{"n_layer": 9, "qk_norm": false, "attn_scale": 0.125, "bias": "none", "init_std_up": 0.02, "optimizer": "muon_variant", "lr": 0.006, "train_tokens": 176600000}
Each number is 500 + 25 x the weight over its row's rms, rounded and kept within 0 to 999. Layers, rows and columns count from 0. Numbers have three digits each. The size before them is the row's rms in percent of the matrix's.

# down: layer 2 MLP down (transposed), 1024x256, rms 0.0448, rows 438-537, columns 0-63
# up: layer 2 MLP up, 1024x256, rms 0.104, rows 439-538, columns 0-63
down438 109:520522513491569521514481464518512494506493504485510503462524528513504507517483536480507491503526547472513524473476500517471520522499485468510502512488481516473534576495502490535557518464480484
up439 102:504466494527478483457452508508510490508493502499471508452474514479445493510522514495472512533547516466531535487475533482508545492503466487526492471485461486521535491473521521471495507485452493
down439 100:479471521518551451489492453507492533530513483553525544470497483503438488526498512484519498518468492494516506506505529499526500472469520495502492500497497486507514500481475507520511481512514462
up440 101:451488502520510506495486555528513484485475477521487483517504525457475474490518529519499514504521472480505526484486486480510532484507553448523469481484486495517487469495504523492488451489478490
down440 104:530510531496488482500556498547508507505479501536485473479448534490510515497538547488505472476513555508455447476465519508507531509509504511498519489515501514483445513446478480515472519487555475
up441 105:488496504532489531494447476511492538479468535501460538517486528508519481521529440479503497500464493488492518493499556477498529511496500501483471497481492529475474501553532494513506511540537473
down441 104:471509507541484513489521480509482539516503505544526509512482520468472500498492494509497515478486507471500503509525531529476442541487510478515542502496560515487495489481512543530528483498471531
up442 091:494478461488487537487488496445472527502488466540473500506497470527468503536550497527522479462541503486539485526515490500492448483502503517464485530507497481493533485530486514486475506521523516
down442 090:521471465454537550496474465457548491548528495528489481505490481489532524449499553489494505512496485471535471449477530517549471514488496532554495531548514498498507489487473514466511494468509523
up443 098:483498520524507511540499523491473459497444519531533514534463506496473488475507504532489518492462507481478480481486519511443525506480489482487503479483483542503514508526524540495518468550526485
down443 092:517498475484519474484477486453478523483545509496509542468506510550494514467473495475492456521510514418491512522495517526484454527507473522514525513531512507489460527478469430523464541476525528
up444 098:494474485500485508513472533471497463501525477468539510513504508513453517510464529510520517495514483527456484508532528459484480523515501502504531541513456488477491500485473477506490514491521493
down444 104:534472465482523548501499479503514504472518493517478471496549466485465528465482506452458526543517459495467485492521460481455513465509539509512484576515502514506485498472467469511487466504486512
up445 103:530514510513505488525513486486544478493472518487490532526485507494464484469487502497455525501500523479508519451486558508527523529538500524502483525514463466487525474504492490501496463513496520
down445 104:495510551501481514506488503477473518496570504497489448475466518449500467477541532493491512483532497515510493508513464478452500502510497527491508551527432507484528526523526494477514488489464504
up446 097:505482503507499479495533554459509542502495511513533501515520495521485512513493481474520489541541525516514481491500495485525494498510466473540500501477552482505502521485603489529519485520537502
down446 097:524493480494479484531510455493491501499498523506481502483512531494541509506485500514482469492532461485519486517540513472485476489487504449480485546522495497505573523496513479516535512484528538
up447 110:496537496468525487535528516509436506480555502472473508511499531519490506515501488506487530461504538511499498496449501513448513496508509499528509507519499487509502486521499534473442507500516523
down447 107:484508471497485488478522556477494474480470479475455490479522512511514488519518522498492498500528482530521512537523455570485489513506506475513443488461492446490549475490491520529420519496516519
up448 102:512527481495527478491489533462465474499497479554532511469478490541460550506534480509477537511468540513487523497555534517507455525492476548456488470482452522498477510463486440524487519507501528
down448 100:468556485498525560456529473491535447516495512464506496513503508499494506504472500475541452484457519471493514514474526481484549528492485505513511494503480501517543511505452476477478505491510471
up449 105:500481483474531502525494512496471528499472477559497458488555486506478466502493482507461531462500494473508495444505485566499498498526469536523537486495515503503481506483497520520500478534492483
down449 096:533469495513514485495481502503490499473490494533519504470504494508508482546514505485519511520512463505469489487519534527504503489471488487495499528522484521505524468459545516507501488465487560
up450 108:496480534527483495505514488482496478503535457491495512529513463479474505475514489509544487528487519527529489467508469496492514501500478491499503475492437553475534472482453480524524535518495522
down450 110:492507481514472481477528515527492471523518482497505502498513503449484468506551502512474507483501482518503496456455504498487525537476535482539529479491527503484498499477471492516516527533541476
up451 095:510486489509554519479502493532503488481516498484505490487503452540520498505491486475540520524503537509489558507537509545511538504522454533488545481471529520491488502467479534518522497485448504
down451 093:513529531476521502481500506526507513530490494499512511478533547517475479496460500494525498505459494522476487495515499483520499504532507475441462432503482511528530509529542532459474540473551523
up452 095:524482519467487532572533464528493509521493520480522532510489484496504483510498512528497544467418512514467540492473511537509523514524488518509521508485520493487483492509494498489501506495491505
down452 093:480458507492507485519500497539518493514493505510487511517487468501542547537482467513516547504457523484497503477514539465516502481477491504488446421504500515484466495488485471499467529512516497
up453 100:466479528504549496455493551482552550492524493504504508468518536477507493492547481505504498452447534495504543476464568471518551504483534530484522480482487483519513481511535478506513512496494542
down453 092:509525480493500467502480546525494518519519518472534456500486491535493514476485479525534472476458464489498488502489484491542471550469500500519558530507477473533478516544485480496499477488502519
up454 099:514514520460540497536499499523476474496499533490592533456471530484503501520497480491442498508495524514478458512544486498498498501494445539518484510515432500450495485518517526549468514510500450
down454 097:503528524463475484466492486496523496512522544527555541484446463492482546498502467528463512488477478510540488483487493503551496505491487508542510483528486480434506508500504494508486518497462510
up455 122:513528439569499509474500495510530528509508518480446485484465500525499509457497506521517485508478486486491505469497486515499512525478477520505505531526520504500490472490508472486485488484523497
down455 116:523554475548462488505489524502556485515472545464479509515511521484494520450533467505514488513484504507501503487496492492478540466481489504505519509474526526531492477515490466502518479478462505
up456 101:496527487503544525517531480501462521511514470550489520423525494462501475488512526550499520477497502496531506491493529530501506471517512515485477501474533501503591494483490514542462500503495493
down456 102:501503490528517510467509500468509509461486512427482503516507539519474505501494471506545528490513526521487481504502455480529457482490499465524526472502500524493501504541502469477490487496548498
up457 090:528557433487531521516501530539481541524539518522513518537448480474466491444512509511486497521482464519491474518480486511476488488499492445532495527486468542490456486517504505499546477501542455
down457 089:481489486485537494513522541528472566483497502513499489478502560498495503493519539482485539494479532521531501479524500451490505495499473466506460500504491549468502473509493507468500506507563493
up458 096:483496458486509581499535461468527530487470500481535508512459517489530477500500517536527553471517458501528496549462526479513507487510510473511524458483484458493530484521515494497507482509499510
down458 107:510507528534515469461506539467517457476514527484503494461514510522478484530509482507533503498495478538530505484478500537522544537479499521516459449508537515483542498477478499491510504489507517
up459 102:486563534486499493463474543477489505502476466507493526513516491533512479526494470544537538500524540484485511495488436510469492483518476473540500505560483514504537499513505495534514496525506490
down459 095:539509459558542512545483519523470485484545506471469522460480501487455461527525484485516495491521489478501496532496521512469551474482531486478544495508502474479500508534479538473459467502516546
up460 099:512510505517506499548476511538488487472465527510539486483524449484492544549489531523547493493463525567493487510565494489467509486510519468463522507446467525469483509469497474493538505484507504
down460 100:515504483464531493481508502501511514473529500518486495523500520446555501498478492466534487533534463538506514522458530472495506460490496486535532491459503500489504475470459528509520512494533491
up461 096:528494501483512469487519501502511511458526473476482513502489491493481530465491528470511556528537497477449511489480528529497517573472481567503471494541509509510514524509490517527514512496545488
down461 095:467517514524508505460490502535454510416472489502507507537492519479475482449471508477487547536519503510499539455520442490467530523517483510454503569517480509482469482476475448487493503515469487
up462 100:500526491524451483509506552473523494509537458524537485476514514484498472454507530494499478504526488488515433476518488451499473493503476505513481485460520478513496428467469504460512472447537494
down462 098:478491514478462525513515529478521525517446490531506497482472435528530478487524558495533502491493439525503535515507455493504522508550544506496477472459516471541473518492535522532494482492519530
up463 099:518480485499527480515496493518528511483481488501503498461526524476511522493476502509501501467472526514511494472499529526502460517491511494525491516513508511530499472479535499490533475515447513
down463 099:542485526531525475507528505484449502494519478453536524515479488503476507497514485494507520534514512515535531504524538509541499520487533518467500485497476520533520471469530532498524529517499509
up464 099:497494508527479517518481492501506478515486478478480495480454504521516524502470473491460495559575482521513515495481478472524495502468542518499491526503497503503464469524542473510509498502450564
down464 098:500500534497514453520473483513503472491489521530497451485534496488513473499517499489491485514501551490564525464486486482505488469507494493465461482484502512488483490498511493487481495496506517
up465 092:459524474518529497492508536507476553500465439503477506487528453482513495435467495493478514494452509524483490469469549451521480519501442495528491551499524559512468512533456486487512521475542516
down465 083:515487484494528525499513514491472503513484497517484504490518559510479497446511491478517511508438474471525500500495485455514512506487484475560456494510506523484508497514475528494537549485520545
up466 106:525524527444517497496526468572505431517496491450523463451499486513511474499469496480508478474467496501463497501507489528512488521502479537503480549498491563463504458459483435491485551507494538
down466 100:476495460505482491498496527501439494510474496530495549513464507433492546519521488516497532528528482511514495498479495530479484489499493467476516491478463496482502562500490504481492458515539468
up467 101:514510528510495502500516516496512493516513497479510488529485521493482502497529484485515528509500526432523443487515538469488475485501506486521439432468469516522514482508502508493511462521509506
down467 093:472514510521524532459500519495503513513479490527496468500463462510476504489485516465535485460458518502546459469496483452482475519476520487488486445475487522539475511504520451472533520546526480
up468 101:498479492494502499428472464535521522525520471509513530492473507477523456487507459472510516486486497482494491489525506493548540528471512486455519517497493516496455511510490504492509507514477495
down468 101:487475449494524515486502535502535477496512500478511475494522493527493513458510527572474461503517501464481543528482443503477527549480508490477495480495518514503479515456527469474490494510505497
up469 088:485491521499497518507491518428522532485494482491529466492483535476507448484528517479511532502513476480489482506467483489499517480512488520487497507540475518518485529480499532541502523517534445
down469 097:489537486518537512496502508444533517492481513472525509511477521493511505547508516463502483527494505523490510542566484519479501489491462489475488484498511516512533476507460467545537488537518500
up470 111:519513466486532515527512498504521479475501524447515508422501500510479476545508507478521495524539497515510495465520506500518505483500449486514468498484516511479495524537492527494470501467530469
down470 110:474511507446503521499490473514491526511512556495475496466468441472506474529524498533515485502537501521527503513528478515521508476475476472495467493497527524532471554522474500502486491462525520
up471 105:486492543497518534485492506513498526542515460503456500450503530528535544515478473464513475532499500510476526537520484540493539541492501500520517508452483527481512524485458504520521524507515489
down471 108:480512509491492511501501504477508499559498496530500518508489455511515526499467516511500513471467532518484499511488484501462527507490503467527498478511535529440438511504464480487501492493502482
up472 110:520514512467484491571487518499482515492496493507503542518488550456451487469531493496468489540529464475447522495512487536487518535514536468485468478522502523500499486491553518501515473469507517
down472 111:536515557470503504493491507520506491499467498511494460538519537510512454530494511481512489509539458504475504502467476515477537498484485517484473496522513528522497500474488494517533498516500522
up473 082:530509477478504515452461481520468523497550467537528505513501502495480509497518565466486526516474492525466469528480492474503475510502521464514533502470501542496468506517491450510497452491479513
down473 069:507455530495524514513484477483481563508465488512506506498521504563510490494481493495468530523510494502545501494502543470473515489494505471486484524514471526487473471562493520512537493497540524
up474 115:544515427495524517462462554531495513557526516517505543533483522477459463503485514510534510497504509502495496504441513488516494473488495437483511488522462514492504491515554479466465457525497508
down474 116:508500487461455531450542520512508500468462501519463475480502522494549498479433498505459493510525524474496455509533493522518509464538473489509509505523532504538535468436516514519518506503510507
up475 114:488527519544475516520512507499473463493482485497494513508492500523520509487488530498455510550505507536472525480493485542543453518478517506479478501533514483494486540475517514534492497513472480
down475 102:474468493470526494501512504480509497565468478505464516518518445501509491504442501479497478503452512464512500489530474504516479444506560480486562490483506508481495479499502493467472481522523483
up476 102:544482497488532501480453558462500508438502503531504515445499496486495485478492480507535505482488518517487504482517496482493488499496482497496487443489537530505504508468506457515474494450504503
down476 103:510465484482505446454566536561490526538483480494516528519525468463496497481489531515513528489541508535567527477500490509527477473467503510503507474485527500529451537499500488497469487537506504
up477 096:511522479529511487503483516521521504511481493529493578495464517523525525500489543532499523512530540511492434478491484467517473449481527461486531486494516451471498515478496535499484494501472443
down477 097:491480507507460449462499493478498544497502490481504510509488534499500469512440520492527444478509519512478502509530533497514494521496527500521500506506535523524485462543424508504502486513517478
up478 111:499477476519497534524507534484476488477521513501503541547455521502517498485497470534493515522483521473471484477482487542473465468540514544452488501518490521475506484480467544520496477503500501
down478 116:496477463552484506540469485442531487474509490520518535504535530501500491473497485507554472517547521470492482490520526489469481492503541541540465489558478521485548493455514506517490498437506466
up479 092:524526526481472510515493513533466500513482470484484478468487465474528528518533497507488455507498502445526483479480460474490458524489443519488488452536484467482536483467510490494527473541459467
down479 097:499496491466505448497465507506505510491473461561553527483508512475502530477518496498515502477516493468485523461503491483501498503531517497523514512530448525475512514455544504479473525513497544
up480 104:521481499535494522549467520485505519490519522490488518512459487506478487484483507501503519517495511508492519456483495497469453440522550530493458501545490516498475464459512543508473523500476527
down480 113:468496501502508511540493529473511483513506534523513468496472461496499525493504489482496540499492517515507477489483550452490509472450505506540473525491536469476487491488531507440481517539505474
up481 111:505524510517515522508476496457510511486530492553498480524517492448521467558514426497501532476526542496488454510455542488477504503490521483515510494489505478503511516511510490507449546503527486
down481 109:498532547505512477497514475484519507508535523497450527518486519449516491530518492499495483481462549529495556509513538474492508517482489458500493515516492524535533534490503518524422501512545525
up482 094:498482519528497497498483478481492497479499442499520523509510461460473491526497490457501453524498509509507514538491518472518495506500525478474528451479494498480476499543474488485483475517511502
down482 099:539464499492464491587530463492509511527508519490491504490536460496484505495492520477553457530543527503455482509535492504521511535477510501514479507499449532496498509488460504478546471554502498
up483 104:466482509444520443486530530517501458495482520505501551498507550517460517464463498501530516500485496524509508477505489528523497497501497465514468453471516529456535481525503485473473505514515477
down483 108:471539493475530496485519495496473448483490532481467517512486518484489551478495534505539516492467507473558470481457520499468498490498508491525524500489495517501482424544473482510496517533521517
up484 089:531500485488522511521570460478495512520442526532497489489546524490518505468457479503489491555521476482495524509460526523530510504530493542476450506474517522490495455474512523511478545516516509
down484 095:477516488539539474453545485490445507519503519508496504516516489481517503447510488482502487559486515508531513432485485560475499507528496522520492538495490536540463458491476532525481496498472523
up485 090:475490523514516531505509454522445503519490509464502478538496502508494526518493468528502488506520493509458549484515511474516477543470532486518472477457449494512524512522516464504524465529504485
down485 089:515453496514494475501518552493479478502506513498443489452487537460497531519472471481488492487489504500517519500502469489509517480513488493486494506462558457536531479503507489445511500522479494
up486 097:500501474459529516533464507473485488541506467505514490504554507512471470502490498535469466508489508499472528522530501504492468478495548470522523492497463520482527487479489477547496507465501481
down486 105:530527471551459517485556508534546525460503473514471455480503516511503540457488506532479507495485476496503532500483499492491517508465455493447522538500489516515531516487513501473504478494519511
up487 106:537492495535450449460482532487496510477482505515531534526552504513480503514521480540513506505497530518501491513534453559498506515482518469485501485482521494527507510535493547486491488505509500
down487 107:531474481568451464517514495481467494455501463544526528489510500488512503494519481503516473505446494507522493526511496530508502532502506476458481489510508512492507461491489513525511485463490487
up488 101:522497526505506461490489499452472534460481491526550550522513527518508487456466450492519504473498465534519462492495500509519527521506524545535500517520485465488482495473500530519485503500449479
down488 100:498497507508544496497450546502528505507522521491473521502496465444479540471483458510501475519517490461478473511530476494534477546486505509495504529532501524502488500534521532505488512516417467
up489 098:507464465552500510513518501555556544461481495552493464440499514519498529518491459537494525481480499504495479454481522517543541522503494513485490509478477504454535521495466542470459446499475549
down489 096:526473515446490508452513534493486453483486478490531466526498493521519472514507473506518503504438473520501496481494521520511498504491478502445530507496507512486492497437503521495518506510490515
up490 095:513506500511460491545490485455503516512490501520487527491510571530478512482493507562475516465505547486522504503509530516536470500521491481455501508488506509516507510537483484514444499512466517
down490 100:496486486466536516433517498508559508496513524492491503536497512461508503494490508493489491523534519520511505535454539505540511476466465485492479504479482549506492507530462505433467506476491558
up491 102:466502543483507556500498488500433499513497455467464486497494491494500487480505523498506456537449523533489495473516496528530486516498559506531505473447524527498513529462510529500521483483501518
down491 110:456482515501471517456482519484479460460496474487476490512525499462513517522532466524493481490451506462521534492507530496519470531544543506526502499512457510465491504512464534504474521492508486
up492 100:491477490554486469520524524473515476502506485530496479519507494458437528486516491461499525490533493491523465509480492480468505492492505557567466454546468531495453466462467539510466501494482545
down492 102:536488483499512506480501499495490508512505511519549507508503521528522479533469504474480515493524494483486481568540517489485535561476500537574550508512546458511469495505506466459516554501495481
up493 075:496511490503494490474488491538500493503515473530521475559458525498517510487558532472510513497521494518463516512461477494525506543483506485497481445527529499509505496537501498535496464446526485
down493 078:519513503477481504500538444515485531512535505541474492534458461501541540512520499496485472502508548494495494512481492491455504518545538478551540499457472478521522496461530493513508495506533521
up494 100:494519465504431533504466552471503480516514497514466462500473482523478541487474486486525453539510496496533502498518512508515562494489508507491457472489512524496507480543486519486485509553492485
down494 101:492526486490472539526528475522541468513543510527453456469507462481533436491439454453498494507489537494495493513501484530493509522482512537484461486483533501507525531494491508520484516481496467
up495 101:493446527515463513515493494528520488491459488523535491506487519526503487490502523487513537563486472476468496484520538493527466502505522530490479492443491505439460499496525474518501481515527524
down495 103:527513522502472531486438507426495480493494503506512503498451524548449507491471513439558505513477523487455493566537460476522528536511483523454459524476494504503491447502508491468502507495535487
up496 092:517477511492535465520519482469499500448486526525519454514516459503460504476478478477501461485515478473509502501484498452535487533508524483476517495490447505464505471522519530525509528482494477
down496 097:497456500537515479484485497514485466514489535454531526515492483438496460502448532472483478486505494506486495504495508501546490474495522438514503480507559485505462464554462513508506513493445468
up497 085:460487530461500562486546511534504484514472477486500542494469501475528527545477463493493486498479467489518466507534474474497527496466517437521527512483499489501521519461466495464455481507475517
down497 090:515459487494487506450487476485492502468503518521493472486535467435479508508475501455487516483514483486483490495500477510522492443476445511526532501489498476521492526488492520511516539518499518
up498 113:505494478532493512517481529472497490486536508516536490508490479500508509512478470470501483482532516511514482468502463483493458523454511544517478464484450515498474483491494540493483530494543491
down498 098:508526492501502475498539501501508459484506537486545483523513483514555499418492519475503506485510516499508460506495503470515495554516537514520472485474485490442502473522493498512519542489492497
up499 099:502526514563537524471475501493488490476508507499526473510510475533539507520453484481525475525509579527474525537500498442464512513514508516521517497452468493473494499521519452509495505489538473
down499 095:527468517515537473466525502505514440523475496512521535492472533555466528509555485533454467521469494495533521499521536502468557444520494496513467477518492519453498481476527482498497509517493497
up500 110:537461523499522506546534491489481501518495489518432478528480510524503473507514489540499485525437539493515486473517485522482474537509489511492496479444541478498466518502507483496484474535529520
down500 109:526514486510512542519487461497497524452504515546482492502463489470474521519480488494493483495494502505497534517476463476472474510497538529476508477459556549502477482520472496478533478517535501
up501 099:548469522517481518523527491483467512505465508496526523524448511521479498481551452478476479492509511506477462477499529491484510469487500470512458486474516500473516507516503535472492451521482486
down501 102:537478501535483488524508518495516521484459478513487512471491542501476517458499477504530461518535471490512495515502510467514511480514464504470474484514502509503510445491491503481541486517537489
up502 111:494492507514491484497500501492469532505514511489494478514531505517480457509538478514470539517460532521480504508508550534489504487442498497475506492502519506469507524518469515553500516538525545
down502 107:481493449483486531471512524476485487494515508493455514503507465469484482519531493502504459502487496506502537527511477495495502494504530487521493446545495507515482508480524508463485504544507507
up503 103:498456510500511500519523509487527500533551534509514474464452501484473512526456537515502539456512515518502451492488462499517503479496471501481524504512495505480488503500549518493452513472509497
down503 104:497507476478489504482501497517490517511534536462505521488457491477491475535453521518490511493491473495506503515492477486505548465510473569488509497459525502492507547523531507502510527463518523
up504 097:485512514464500541452487503541493512480506492490501513542466558540514498492486500532500515512488529489466512517460478518527463474501499521520537467498455465504532468504432534519492523473508509
down504 104:537479530505511550477502497456477551492499512489461503529504471558522534505504483507476520498506528468490463464468505537482464565461523520495485472512498506518512532474483521546500516511513439
up505 104:504481491474527472534489523536507468488514464490463481472503529524445471466476524549476488504478489546486507501503498498515492497485471485492474472510506516520467508455508504525539507469479487
down505 109:457523483433454559515498480508504527500506549546469500495504516490476509499502500533514491485465482506548499490477488532477490540502479554482504465503532451503478516491517506453474505519502487
up506 107:453500575501449501486473500491508482497514478517543476511494519558513518472484493510498513524480521523480476483487513491462475560518471513532535515530445495507493485480456527498462514453547516
down506 105:523545502505513508510508466482549531519466501519437512503489504499454498504491471534508501436510524475502476503463481554474503507508506474476499495477486505494476564532520459517514493508482480
up507 102:517485488514503501480505518519518520483513513517505490523496513523499466453519525461523493500464517534483503524500485480514531489510488515432486445481511511489480505555519497471517526468473470
down507 107:475503513489494484507518527520504484493566522523528505477543504495490490486441496499549518517465464489542529521491500524504516450472449494534478537471513506462487492475490450448502549472487536
up508 102:520503522513529495492567480508486500540517461503499486538494479511490545497539495508527516503491468477473489480466507540465546512516505482458513516495496549508451499474417495527517544517512511
down508 108:525491503492470518544515494496483480511488493488517509465513494482451458505510479469494501456501469533496475511542550496485527478491489510536512514516491464499519515472500484485501490540526544
up509 095:520470489514502473520494475491516476502486537505480467480496481534464505470514474530545485495464520557491476508538502511516474526564500506535500542522511485492515516511475534503511544480514508
down509 102:521494498487506523545530474479494499511510509497518490482523494491489517503490473564513512471500473467533472469467506502519455519509478516521490468486514518480480480486503470450465495471506517
up510 101:527504492533453504531479507500562472469534508526535440532505479490459504516476490507529541488507518505513450510456509495509469503494500522514534499434519488470466496510508524503486531487504476
down510 096:460526466504471481513462551526528469455480478503512476509482534463517550496519515493446505482477526502506469494498544478472489503505474488546526550530489471439513481506468506525479545502514470
up511 091:498502521487496501510564474545437415480484498510501474499503516500495495548478522469499513542495502530520502525539535507487514505525478497482494517514507481484472501486527505491467553492504513
down511 096:489489511529472497527481489514486494504462477501514492465439503520517471514487524490520512506468486526514524491509495490496524485447519516455490506462504503533461485533558554527505517540513492
up512 098:500441482511501494451511549469491494505522520515467530532502520476494501510515495505501517501529481509506474467481524501523486436513504456471492486490499531489468476514533529519531494560505500
down512 098:501510496480499511507502493477546476552493518462510515481541500455488507476502470457500481506510499458514541530514509518478525488521533507504503492513534510546472482467500493516493513495487479
up513 122:498492494511505508551471500476516516449481538512471498501528491504538503486519502532503534500511469527540513504506474499457561501497502490487477508510517514524502513523483516453507529502513498
down513 110:480510461515507479513494497520460486515482496502509494520498477477485511477532519512511517476526468484519478511470514527516470503499512486518482507480479495528539484495490487467495502536510537
up514 098:499434506508473507515489484486567492521505492542531512523519536496493510522522514522520464486529496521469503510502478519528473498501512484503509504493457513488434512482497516507455501460511471
down514 105:473486545508483549514525505470504522505536485499477468554511510480491474527480490514481477517531472494492569480491467522481471526452493453526537524477518496493440491504478534502485508466523467
up515 112:509435455465530478526466528532517433458529509549499534484519532495481489508473478481459481536516524502515528479533501512521469527502508509506509532508499487484516501554491487497502517486519517
down515 109:552491509484524472498475519498509465491536497500503490497484430501538520505495489467531511494475501508534537509509486427482515492504516476527509531535507482482516472541505447518544533517487495
up516 114:475508495481490530522511496519495523512514489491498485532465515495523460513461460514513507507458474483493466514451497505503471499475514453452497546475460515474528458467518469528515497537511487
down516 122:467514495500462509509506530481454477424497486488499485509502551500515486484465510493518545487484518498493445480492539534511510473467557496482460506481485520470489497479533493499504476514520453
up517 109:490517467560475498521475489523523497469564530546502506502508459447524488511500521483511484513491509493505487498517566479546527496514478514537515511511494477481478486536525496534494481458472501
down517 109:536477509452511495507515506478543520478499476501495510500490494456472481500521499518511507515475516531504505486553472466471500480466503511476528506512525526482495526477494448521459529528480503
up518 088:518529537471474499497505519519503497494504480497566555517500475482468504490502469475486496472480495526463537511511543477548514556460516516543491506481511468502495558498489441488481490467504485
down518 091:546477510483514495480480506552480493485476527491523494478508462506485526522509485501486502526542486498458526509506492524517522504467505472514501468465498509527487499478451459493526524480486515
up519 093:524527517530533476531515535498503537476543502482507556503476561488471496493491527544494481519524502493480458496510509488475503506497492472486539487518479531488512496515459498509520468497490497
down519 097:514495505543574510485531551504472502504500495514461487523501492531537521513506523503526458530494498509505512511532487526519474491494465467553496495490517553510530475482560485484566486510504486
up520 093:492484518522455492511483502517518494482482521500493502521537477445487475491487477517469475528472502475501509530489514555497482462500489511542503525446559531521465501502519484486504510524479494
down520 095:491532478541544521526514520502506475486506481522496446489457457473519505507483528476472490546486481484496511523531497542485495543523490517491492549521530538538495552492473486528495488481469495
up521 098:520467514521525517493476493517471515505482515503534500535521495442484514471536513512489448533431483523495461550469520496488502536480426500526501485514519544522458470478501475490499524491502478
down521 099:500507516500485538491490502521493481512474504501541497515529503457461485509497475515467461529487476479498492509485486502543482497560474508467477507440504537521524487484537504510515480430546485
up522 086:503477476488500468493440492522486482500512495492493528520484488517521524502518533501513538487469512530531509524541506515516494512483521507535505487470501544482475545513491479461519539511435521
down522 096:528524516483397479467492487536514493529502465429533497471502521523490524477483494485481537471524473483556501555518518480504495510511479531467529519522511508498499534536486500520482533496542502
up523 094:487516511468498507506485495514523461523517478476492505502498508491487519506447466536498498484475508515498488474497534492484524528555535537525484491497499518509533472487509495525513501470483498
down523 100:480478534487506549564505502493512512470508509474468486472541522501515540437496496461494499553497497519530490512503477488508471462534512473515511459469481464522524522475503479500525474505493548
up524 097:494556505485514487533524517539515514522486501506516507481472523440471473474518516568458483519539511502499488535453491509486481508512523543506473489509503519470560473513509470480469531532502465
down524 100:515488495492492504457474493494522487521474519461514508565501517492485506537556511466540474510500458510488513497558542479525476512465494527460515491469519509522522526505472500512500506499473535
up525 092:478522482510495524495503502463470506455510487506477499521481453523479520524512494497518508538521493535470439536495483513517495488514501494478500494512548481508501505469516484494500423554509506
down525 097:500519507481503487456472490489527501509497514492509506482514499508473473540504487487464516469499486458504465489451488484515503497492520549546501490541500522522512512481495517478508492449420527
up526 081:500462457527511505458481511538550519498537502494455478501494472513502519475455515479502543461538490500518505484504503451518477521500506491513525503490469531470501533507555478508477468467498493
down526 091:475451493452518480534481529526547501453485515518488477488505521512490531456508436485535488513502491540525548498503530522516504512513503522522513482486521494458515518509503513522462531506544479
up527 097:481520486518525480486513531498489447484470546508547479546509503466483516498466479546470493488495503508517549521475528528480488573518519452532467510490495521542495501504480516483502511503463484
down527 098:539502513458472489518459437479501542531493482515503522509491537521469517461503515461538487502506468487480514496499508498523536481545487511470498521478512475497470535509486498522512465440478504
up528 106:490497487540506513511479490504513486499503504501548523489557490444481473485536451534484515531495461491492457491502488505521521487501540509501492529526422490505491458496507544507511492519469510
down528 101:533509505480479509472527471444516518506516505438492489489494468539497562488456519516481557509513487515492534496534472503497462476491506491459524539503515504498546510510509482503465512480500460
up529 086:508492494520502518457498523535500525470513481529521490526495544529482537474543528524488506462476464496506469516510510536493520513474499493514513481509522516494456495517491458534485477520517510
down529 089:492506546510507540495471471515542463459529551488520534483503513514509425496534486506473449518528465466533497541488481493521508477511527504530492509489533466450476500482488517509509520522483484
up530 094:482511518505526471537549506558498489512501500502526532522523484516482517442530509543474477487499494532451501517475529504510447480504499478520457525458479494455471479483492462536454487532494508
down530 091:499482523491473491475495517467514459511542518471457486498489492464534470517530457523517514483514429457496495494530485476472502525503504539512479459476542477511491523476539456503506453505490502
up531 112:476511441540550511467475497484485505503483498485484488473470530461527494509502490466497558539513505536494500507444487520543516544533489456479541492484532512519554498505523488487449465522498456
down531 105:521498483504531504531462516525520506445502504474522486447520488484494501492507494493498528512487525514504500501490543518484485475496476485551498456505498495544436481509472470493490429459509536
up532 098:546455503471508518493485534531481496542506491502485553501515516456499497503424514491484521434499487492484498466483536515475449481517496534551453516523458558524491508508482507522483448534520449
down532 098:499439496530482505528521464501499478500504427465503513502535507494506516519507495514513488515469477520485494519552464489484521514495503481485527531541500498483507536515469513507500486540483557
up533 099:514473506453473550503492519484508502500538488557458516518555543496487478468468459561482474482488425509514459516495456466462534480496519492473463484509476530510508497503506497489501467520494499
down533 104:548470470518469511439518503487497483520503490498475537529543510532484524491552492507487469505511481534512507532500530559468506556468496500474450487481463512485503472541505513490486474505483561
up534 106:497497492517540435548530528514484483455491496467476559517500506552481492508512488502471537529489519479469485497492491543509460465502481449504539479539502518504466509469516519552463480513498466
down534 104:489492495487474536517514532505468487509473489476459516508487491492503495552522491493486477482520461496529498548456549483504522505485499505481520549537548509485471492492522502573518468507515479
up535 106:501443524492479518435517557496493530539507486499471530447462509505501518475517516529470497517524534457492531510500432508494466487471488499487466519490534548492517498497488492456491563470481495
down535 110:520509504529525473482547547461490496513458490508506518512496547500506495465524529487468531475499533481496508530499476500524491461463464503489472513474532504477477458532519458466470528487467552
up536 108:475494481515520486466428509548569500499488500470528550494484530509523448483511487517498506505463516473494534490467503523521488525487498493469468518473535480502492468523535491443528487515484517
down536 102:519496490519491515510497467492464528505522507488532511467524487516480512501508502522549532506482511480557510535535504508486458478510479473512508499454493506458465489461493459533511492480440496
up537 107:484492493517498485492503507468512494527568503491480555503519471530486503529461472499531453491514506501448541498494491443503436530467497494517506469506517467499498496479464490471527446477478544
down537 104:466471517532477519471498542504465534485445485494466522492525455509480529532513446500514472447479555491511538512545527495480478537522475499478536453514491489457466480482520506521537523514479504
up538 095:494514550514490528491532504423505506527480499497528491520521481504497506474496538462492490493489529489511541498506504504526468513472438519482486520524450457503508469484489495518483484496501538